Each number is 200 + 30 x the weight over its row's rms, rounded and kept within 0 to 999. Layers, rows and columns count from 0. The size before them is the row's rms in percent of the matrix's.

# q: layer 9 attention query, 64x64, rms 0.245, rows 0-24, columns 0-63
# k: layer 9 attention key, 64x64, rms 0.232, rows 0-23, columns 0-63
q0,113,178,207,231,210,185,195,206,190,243,174,223,220,236,219,213,146,207,172,195,225,170,215,134,138,208,206,182,157,209,215,207,164,192,177,206,173,232,172,207,214,187,264,239,205,159,179,161,181,216,186,183,296,153,191,210,273,200,202,208,218,172,194,208,225
k0,117,232,143,228,243,209,180,183,219,191,161,190,216,168,229,217,220,248,194,145,159,184,219,207,216,190,154,207,157,180,183,202,234,181,165,241,223,203,199,270,221,175,217,213,238,168,177,226,202,176,213,208,172,153,216,274,210,188,180,243,228,186,233,248,226
q1,125,194,219,153,178,243,243,142,212,229,154,131,180,201,184,169,221,163,249,231,197,243,226,226,207,213,229,244,250,203,199,187,238,233,210,184,175,188,179,166,189,172,170,182,182,250,244,160,188,189,204,247,185,219,158,172,215,195,203,159,173,207,241,194,186
k1,101,226,189,212,210,170,215,204,200,212,238,200,228,187,212,225,178,222,228,213,195,143,214,161,190,175,155,150,171,184,197,134,170,178,237,190,166,221,206,163,268,236,239,218,202,185,193,234,164,196,245,168,212,175,257,212,272,199,165,194,204,140,188,228,198
q2,141,221,179,195,216,170,184,156,278,244,177,165,242,121,186,222,181,200,215,162,154,225,182,246,220,205,202,201,200,195,166,210,224,199,186,205,192,165,164,204,204,254,200,187,252,222,215,221,187,217,204,232,123,172,186,246,151,178,201,177,198,205,225,225,214
k2,139,252,141,215,235,201,206,154,226,212,115,219,205,151,191,185,233,213,208,208,162,200,191,214,182,149,188,210,234,190,166,231,240,167,180,234,191,170,204,181,183,168,149,232,234,186,243,177,177,252,232,205,190,140,216,204,198,190,198,219,212,202,232,221,247
q3,099,269,142,205,200,243,167,201,188,159,202,249,206,192,157,229,184,238,141,185,180,191,203,210,180,187,181,185,166,208,172,227,245,167,152,246,231,217,177,254,238,232,181,235,255,187,207,200,218,218,226,188,214,163,190,198,195,191,213,252,221,182,239,221,234
k3,098,249,175,241,222,192,208,183,280,236,169,186,245,133,166,183,203,216,228,144,154,194,166,165,207,164,191,192,205,212,175,189,181,129,183,208,153,185,156,188,225,192,198,213,225,211,245,189,222,185,238,162,176,177,212,237,207,168,207,185,227,199,175,230,201
q4,137,267,190,219,225,176,168,198,243,256,132,147,202,179,201,195,203,193,234,229,150,214,200,227,152,215,204,196,194,182,167,190,244,189,154,247,239,163,183,170,191,220,155,253,194,194,218,188,211,227,201,203,169,168,151,209,161,175,195,197,250,205,231,209,219
k4,179,262,121,215,241,193,212,172,243,205,114,205,219,156,185,209,223,215,247,198,147,196,209,219,196,166,172,216,209,193,159,203,199,159,173,231,227,152,216,194,205,185,184,230,218,214,233,212,187,231,236,179,180,150,167,221,216,206,187,233,232,189,216,228,240
q5,128,256,180,212,204,226,208,163,248,185,186,220,261,131,172,199,226,200,201,181,158,193,176,205,164,155,192,204,196,175,148,190,263,181,176,221,242,172,201,226,209,186,141,226,227,193,219,197,234,255,220,203,175,159,201,196,185,189,202,228,229,146,223,194,250
k5,066,243,138,201,208,179,204,205,238,207,144,224,232,166,184,194,186,181,201,178,135,209,223,199,197,133,191,246,205,217,188,169,200,165,213,213,219,128,244,188,157,203,200,184,234,188,250,187,204,256,218,183,165,196,190,145,192,236,181,230,216,200,219,209,256
q6,170,137,222,180,154,247,220,171,165,177,269,215,194,207,264,228,180,193,186,204,253,182,196,204,258,200,227,168,190,216,240,215,174,211,216,159,148,239,204,220,218,218,249,167,197,200,190,156,152,161,180,209,198,227,214,214,242,225,217,187,173,215,165,214,177
k6,096,183,213,187,166,277,226,158,193,154,300,223,224,174,205,235,188,214,222,204,236,187,169,184,229,181,241,185,173,187,251,223,164,218,189,153,169,234,186,216,231,165,247,188,204,206,215,213,163,181,231,216,166,201,205,228,233,198,191,176,212,146,193,202,187
q7,076,143,198,230,185,177,236,230,196,208,163,177,235,177,225,181,194,188,222,153,208,187,175,222,248,85,192,202,192,210,202,180,224,205,264,181,172,184,216,253,212,245,185,169,227,181,259,175,217,206,203,151,160,213,206,213,235,197,208,206,201,176,178,180,209
k7,176,206,128,214,191,277,226,151,228,184,209,241,215,130,212,247,221,205,218,169,189,184,173,202,209,132,214,198,169,192,159,204,205,203,179,184,213,189,202,254,199,154,197,209,204,212,240,212,172,223,253,211,165,183,179,249,216,197,204,208,201,138,236,199,212
q8,085,244,184,129,177,226,204,195,208,210,228,207,208,191,166,232,207,203,194,214,221,254,214,144,179,226,210,158,207,167,209,204,233,223,194,195,242,229,248,175,209,175,226,239,191,124,238,201,214,165,173,168,184,207,139,164,270,181,209,219,188,197,153,184,192
k8,089,163,195,222,181,186,210,167,198,168,232,192,215,188,159,189,183,154,153,204,202,219,172,207,191,160,160,218,167,226,221,234,202,193,203,232,227,204,180,208,216,223,270,203,165,213,181,213,175,176,205,170,236,235,228,263,214,160,132,240,241,247,217,206,273
q9,081,197,230,211,217,170,204,201,204,212,194,193,188,210,206,239,162,167,171,233,142,118,180,192,177,194,191,216,224,183,203,175,208,185,194,144,254,223,189,269,188,198,224,207,202,177,167,207,205,197,200,266,192,189,219,153,204,268,161,226,202,266,201,254,220
k9,098,213,238,130,220,184,199,205,195,247,188,177,209,223,211,120,211,180,207,186,215,190,245,196,149,179,220,178,180,195,184,242,232,201,186,196,224,185,204,184,160,191,183,159,236,220,220,212,230,216,287,201,190,179,211,220,171,197,213,219,227,123,216,186,135
q10,088,194,203,224,210,229,189,173,212,184,214,198,185,189,244,229,196,165,206,197,231,199,206,198,206,224,237,209,211,193,208,164,181,247,201,205,181,159,175,143,143,181,217,162,175,226,234,202,204,212,231,159,175,177,188,142,168,196,201,157,255,108,284,178,200
k10,108,164,217,247,273,197,208,161,182,190,194,261,210,186,196,230,204,206,205,185,219,165,193,177,260,215,145,212,240,147,225,178,152,179,238,173,171,222,227,160,198,178,214,177,185,207,216,201,163,194,165,186,200,158,176,212,232,244,228,178,251,180,188,254,180
q11,086,164,211,195,183,219,202,191,197,182,183,145,192,173,199,126,205,245,237,155,209,201,190,196,241,235,228,152,225,170,216,192,189,164,212,179,177,141,188,172,225,230,211,174,212,209,288,200,195,140,205,188,216,212,175,229,185,223,155,216,256,213,241,227,217
k11,094,190,227,244,234,236,229,173,210,226,190,208,188,204,174,243,171,279,148,199,202,179,170,220,207,240,192,244,223,236,234,176,246,176,230,202,212,199,212,154,198,162,139,198,213,189,204,146,178,151,179,184,222,195,181,160,204,216,156,174,200,245,212,195,146
q12,094,208,251,255,205,221,199,199,217,207,225,246,218,185,177,200,146,175,171,244,172,141,186,193,141,188,178,206,205,237,178,132,191,215,214,218,218,203,269,168,191,192,188,201,185,170,217,181,204,147,226,243,213,216,173,207,215,163,274,199,153,184,213,189,213
k12,099,195,164,157,220,234,216,212,211,190,252,224,184,197,194,181,178,223,204,204,223,166,238,173,235,125,187,202,241,194,187,175,172,230,187,183,223,163,171,249,150,278,204,182,202,214,203,245,187,226,204,117,240,173,224,195,217,182,176,187,204,183,157,203,165
q13,082,191,190,217,172,221,212,195,176,211,154,169,215,172,240,185,187,249,184,211,215,214,232,217,232,168,233,162,200,230,190,213,213,150,232,304,221,157,201,197,206,266,202,203,204,176,226,163,194,211,224,179,176,238,238,186,219,145,223,210,146,203,146,205,203
k13,108,247,165,201,147,247,207,192,195,163,186,158,147,195,199,249,206,189,138,233,183,253,203,212,251,241,191,216,266,182,194,194,232,186,235,197,191,174,185,209,201,218,184,191,201,223,172,221,188,218,217,203,192,211,172,153,157,220,193,213,218,286,178,205,246
q14,099,215,222,208,198,216,251,207,202,141,196,155,214,182,199,196,202,259,225,178,222,180,228,189,189,240,208,222,198,209,201,172,222,190,227,151,218,178,230,243,224,245,190,249,191,235,155,155,143,165,190,173,253,171,193,149,243,192,175,236,210,246,153,190,225
k14,085,199,220,230,180,201,150,216,174,182,211,219,231,216,181,193,161,249,164,238,216,193,186,206,164,145,171,246,225,205,186,211,239,141,263,201,241,182,218,181,225,215,127,201,136,208,213,191,177,221,178,193,197,206,198,204,212,155,274,214,235,174,204,179,224
q15,084,181,214,192,180,169,233,227,197,122,175,192,190,192,224,200,197,211,195,174,212,172,233,170,172,178,171,160,200,170,198,215,225,201,212,134,172,231,217,260,229,209,195,244,203,199,162,186,195,178,200,191,184,197,175,268,245,200,226,230,256,226,110,207,225
k15,084,188,160,179,195,224,182,189,211,180,197,185,210,246,214,202,172,183,236,177,170,210,229,209,151,151,241,192,193,227,169,186,216,181,210,219,204,209,204,191,185,239,175,257,232,214,214,212,199,167,246,212,162,262,237,189,202,153,143,232,169,162,198,99,187
q16,080,209,207,175,240,172,178,133,196,248,175,175,178,201,167,210,197,233,160,222,210,180,190,226,188,186,273,218,218,246,184,206,196,118,224,226,222,170,244,190,245,188,160,203,192,198,269,197,197,186,204,230,162,249,164,232,221,213,192,196,200,206,167,238,176
k16,079,197,245,161,214,163,202,204,221,221,201,139,189,205,148,195,199,197,177,192,188,258,207,173,155,189,194,241,263,218,226,256,180,189,203,210,167,145,220,217,203,250,227,238,198,227,194,180,181,156,209,214,160,248,170,169,220,240,213,157,185,208,175,189,256
q17,089,229,201,164,183,201,202,206,201,207,259,247,187,204,147,221,208,203,221,210,171,215,202,180,168,256,132,203,194,157,210,228,215,181,185,172,189,219,181,185,264,163,173,175,164,252,161,218,181,141,179,205,272,176,188,254,205,218,214,215,234,171,221,224,208
k17,101,192,220,198,198,182,256,217,217,202,226,244,250,224,156,205,163,239,272,240,178,185,189,155,153,192,195,174,168,218,218,196,173,219,182,226,180,207,232,229,235,167,263,231,183,151,209,181,204,173,137,135,191,193,233,178,210,154,195,213,193,207,186,191,205
q18,071,188,155,186,172,220,232,234,169,229,141,183,241,163,188,187,188,216,141,197,197,175,202,227,240,194,154,155,198,190,173,224,206,211,251,233,178,160,229,237,231,236,242,190,197,212,236,238,153,194,207,207,206,218,204,194,143,240,230,209,147,247,177,216,232
k18,095,241,177,254,169,227,232,190,182,214,163,206,131,205,219,207,235,217,194,227,180,231,163,249,155,203,239,228,183,210,199,196,194,185,236,238,199,157,172,141,179,169,196,171,200,204,244,179,231,236,161,189,201,244,205,133,175,205,153,165,238,215,180,207,193
q19,078,204,148,193,180,226,163,185,192,235,179,214,247,205,197,247,174,259,185,184,183,243,237,175,200,215,195,144,169,225,200,229,202,241,175,237,166,224,209,178,215,237,227,244,174,180,170,191,203,164,194,210,232,264,164,129,231,183,241,168,197,230,230,200,204
k19,095,228,189,204,156,236,204,227,204,185,194,194,180,208,213,270,236,193,199,176,233,192,181,215,169,183,148,188,222,193,202,202,201,200,201,181,144,190,144,248,198,214,194,126,217,200,173,240,136,189,216,155,192,219,202,205,222,192,172,195,232,229,169,239,293
q20,073,217,181,200,180,205,211,201,189,165,180,225,195,205,210,260,176,227,201,182,159,191,234,176,210,157,154,165,179,209,148,181,210,252,220,154,165,217,216,234,208,209,305,220,157,130,216,224,206,180,200,215,200,226,170,175,162,231,216,198,201,195,225,228,243
k20,079,186,168,207,214,219,280,208,190,216,165,237,209,194,201,208,289,182,170,207,209,190,241,237,160,179,149,188,160,179,201,183,205,210,247,227,165,216,201,211,157,177,197,189,193,185,187,244,196,199,231,154,225,208,218,228,210,194,129,205,233,158,178,239,154
q21,083,214,190,174,208,203,171,190,202,169,199,231,141,212,165,247,179,280,216,132,220,196,202,160,205,171,170,223,235,194,163,194,178,219,211,201,196,210,242,218,234,215,260,216,179,162,170,181,203,170,162,216,190,216,176,166,201,221,285,212,169,231,220,220,235
k21,099,185,238,251,193,230,209,220,195,232,186,224,180,170,187,214,232,207,142,203,204,200,173,230,216,189,139,201,161,199,193,203,194,158,257,191,181,204,212,175,180,194,155,190,189,221,133,188,228,172,201,166,217,214,283,180,243,177,150,229,231,204,127,188,192
q22,097,180,205,184,176,202,202,168,213,237,190,146,202,204,178,140,264,171,195,151,201,182,213,228,245,178,270,213,192,219,207,223,222,164,192,183,225,214,187,198,222,212,204,189,231,198,219,229,242,227,222,169,239,212,164,183,146,195,116,176,161,209,141,196,174
k22,106,203,180,210,183,182,158,171,193,200,178,205,230,200,230,130,232,185,164,188,193,251,177,269,214,214,211,216,172,249,213,224,260,215,191,214,180,216,213,185,164,188,171,218,174,178,271,179,142,191,220,257,186,220,184,153,174,219,210,167,161,249,222,195,212
q23,081,196,151,148,237,187,204,188,176,222,153,243,221,217,191,233,203,246,139,188,217,259,173,213,217,159,183,201,197,215,174,209,221,233,234,184,194,192,227,242,149,205,267,204,222,169,181,272,238,259,215,152,197,218,204,205,192,196,194,215,172,216,212,176,187
k23,089,198,171,188,170,179,214,208,173,209,174,184,198,177,227,210,250,142,107,169,190,256,186,172,167,210,161,235,134,188,161,204,144,226,211,231,194,207,183,237,196,201,150,209,178,197,207,234,226,199,179,236,201,230,206,248,183,205,204,211,224,233,233,214,247
q24,093,244,193,203,208,278,165,218,190,201,199,219,175,206,148,138,181,178,187,206,223,202,162,189,236,199,204,211,222,253,163,118,243,233,219,186,228,210,207,161,229,167,175,220,237,168,202,179,217,220,154,224,211,217,204,154,188,202,186,212,162,243,171,165,229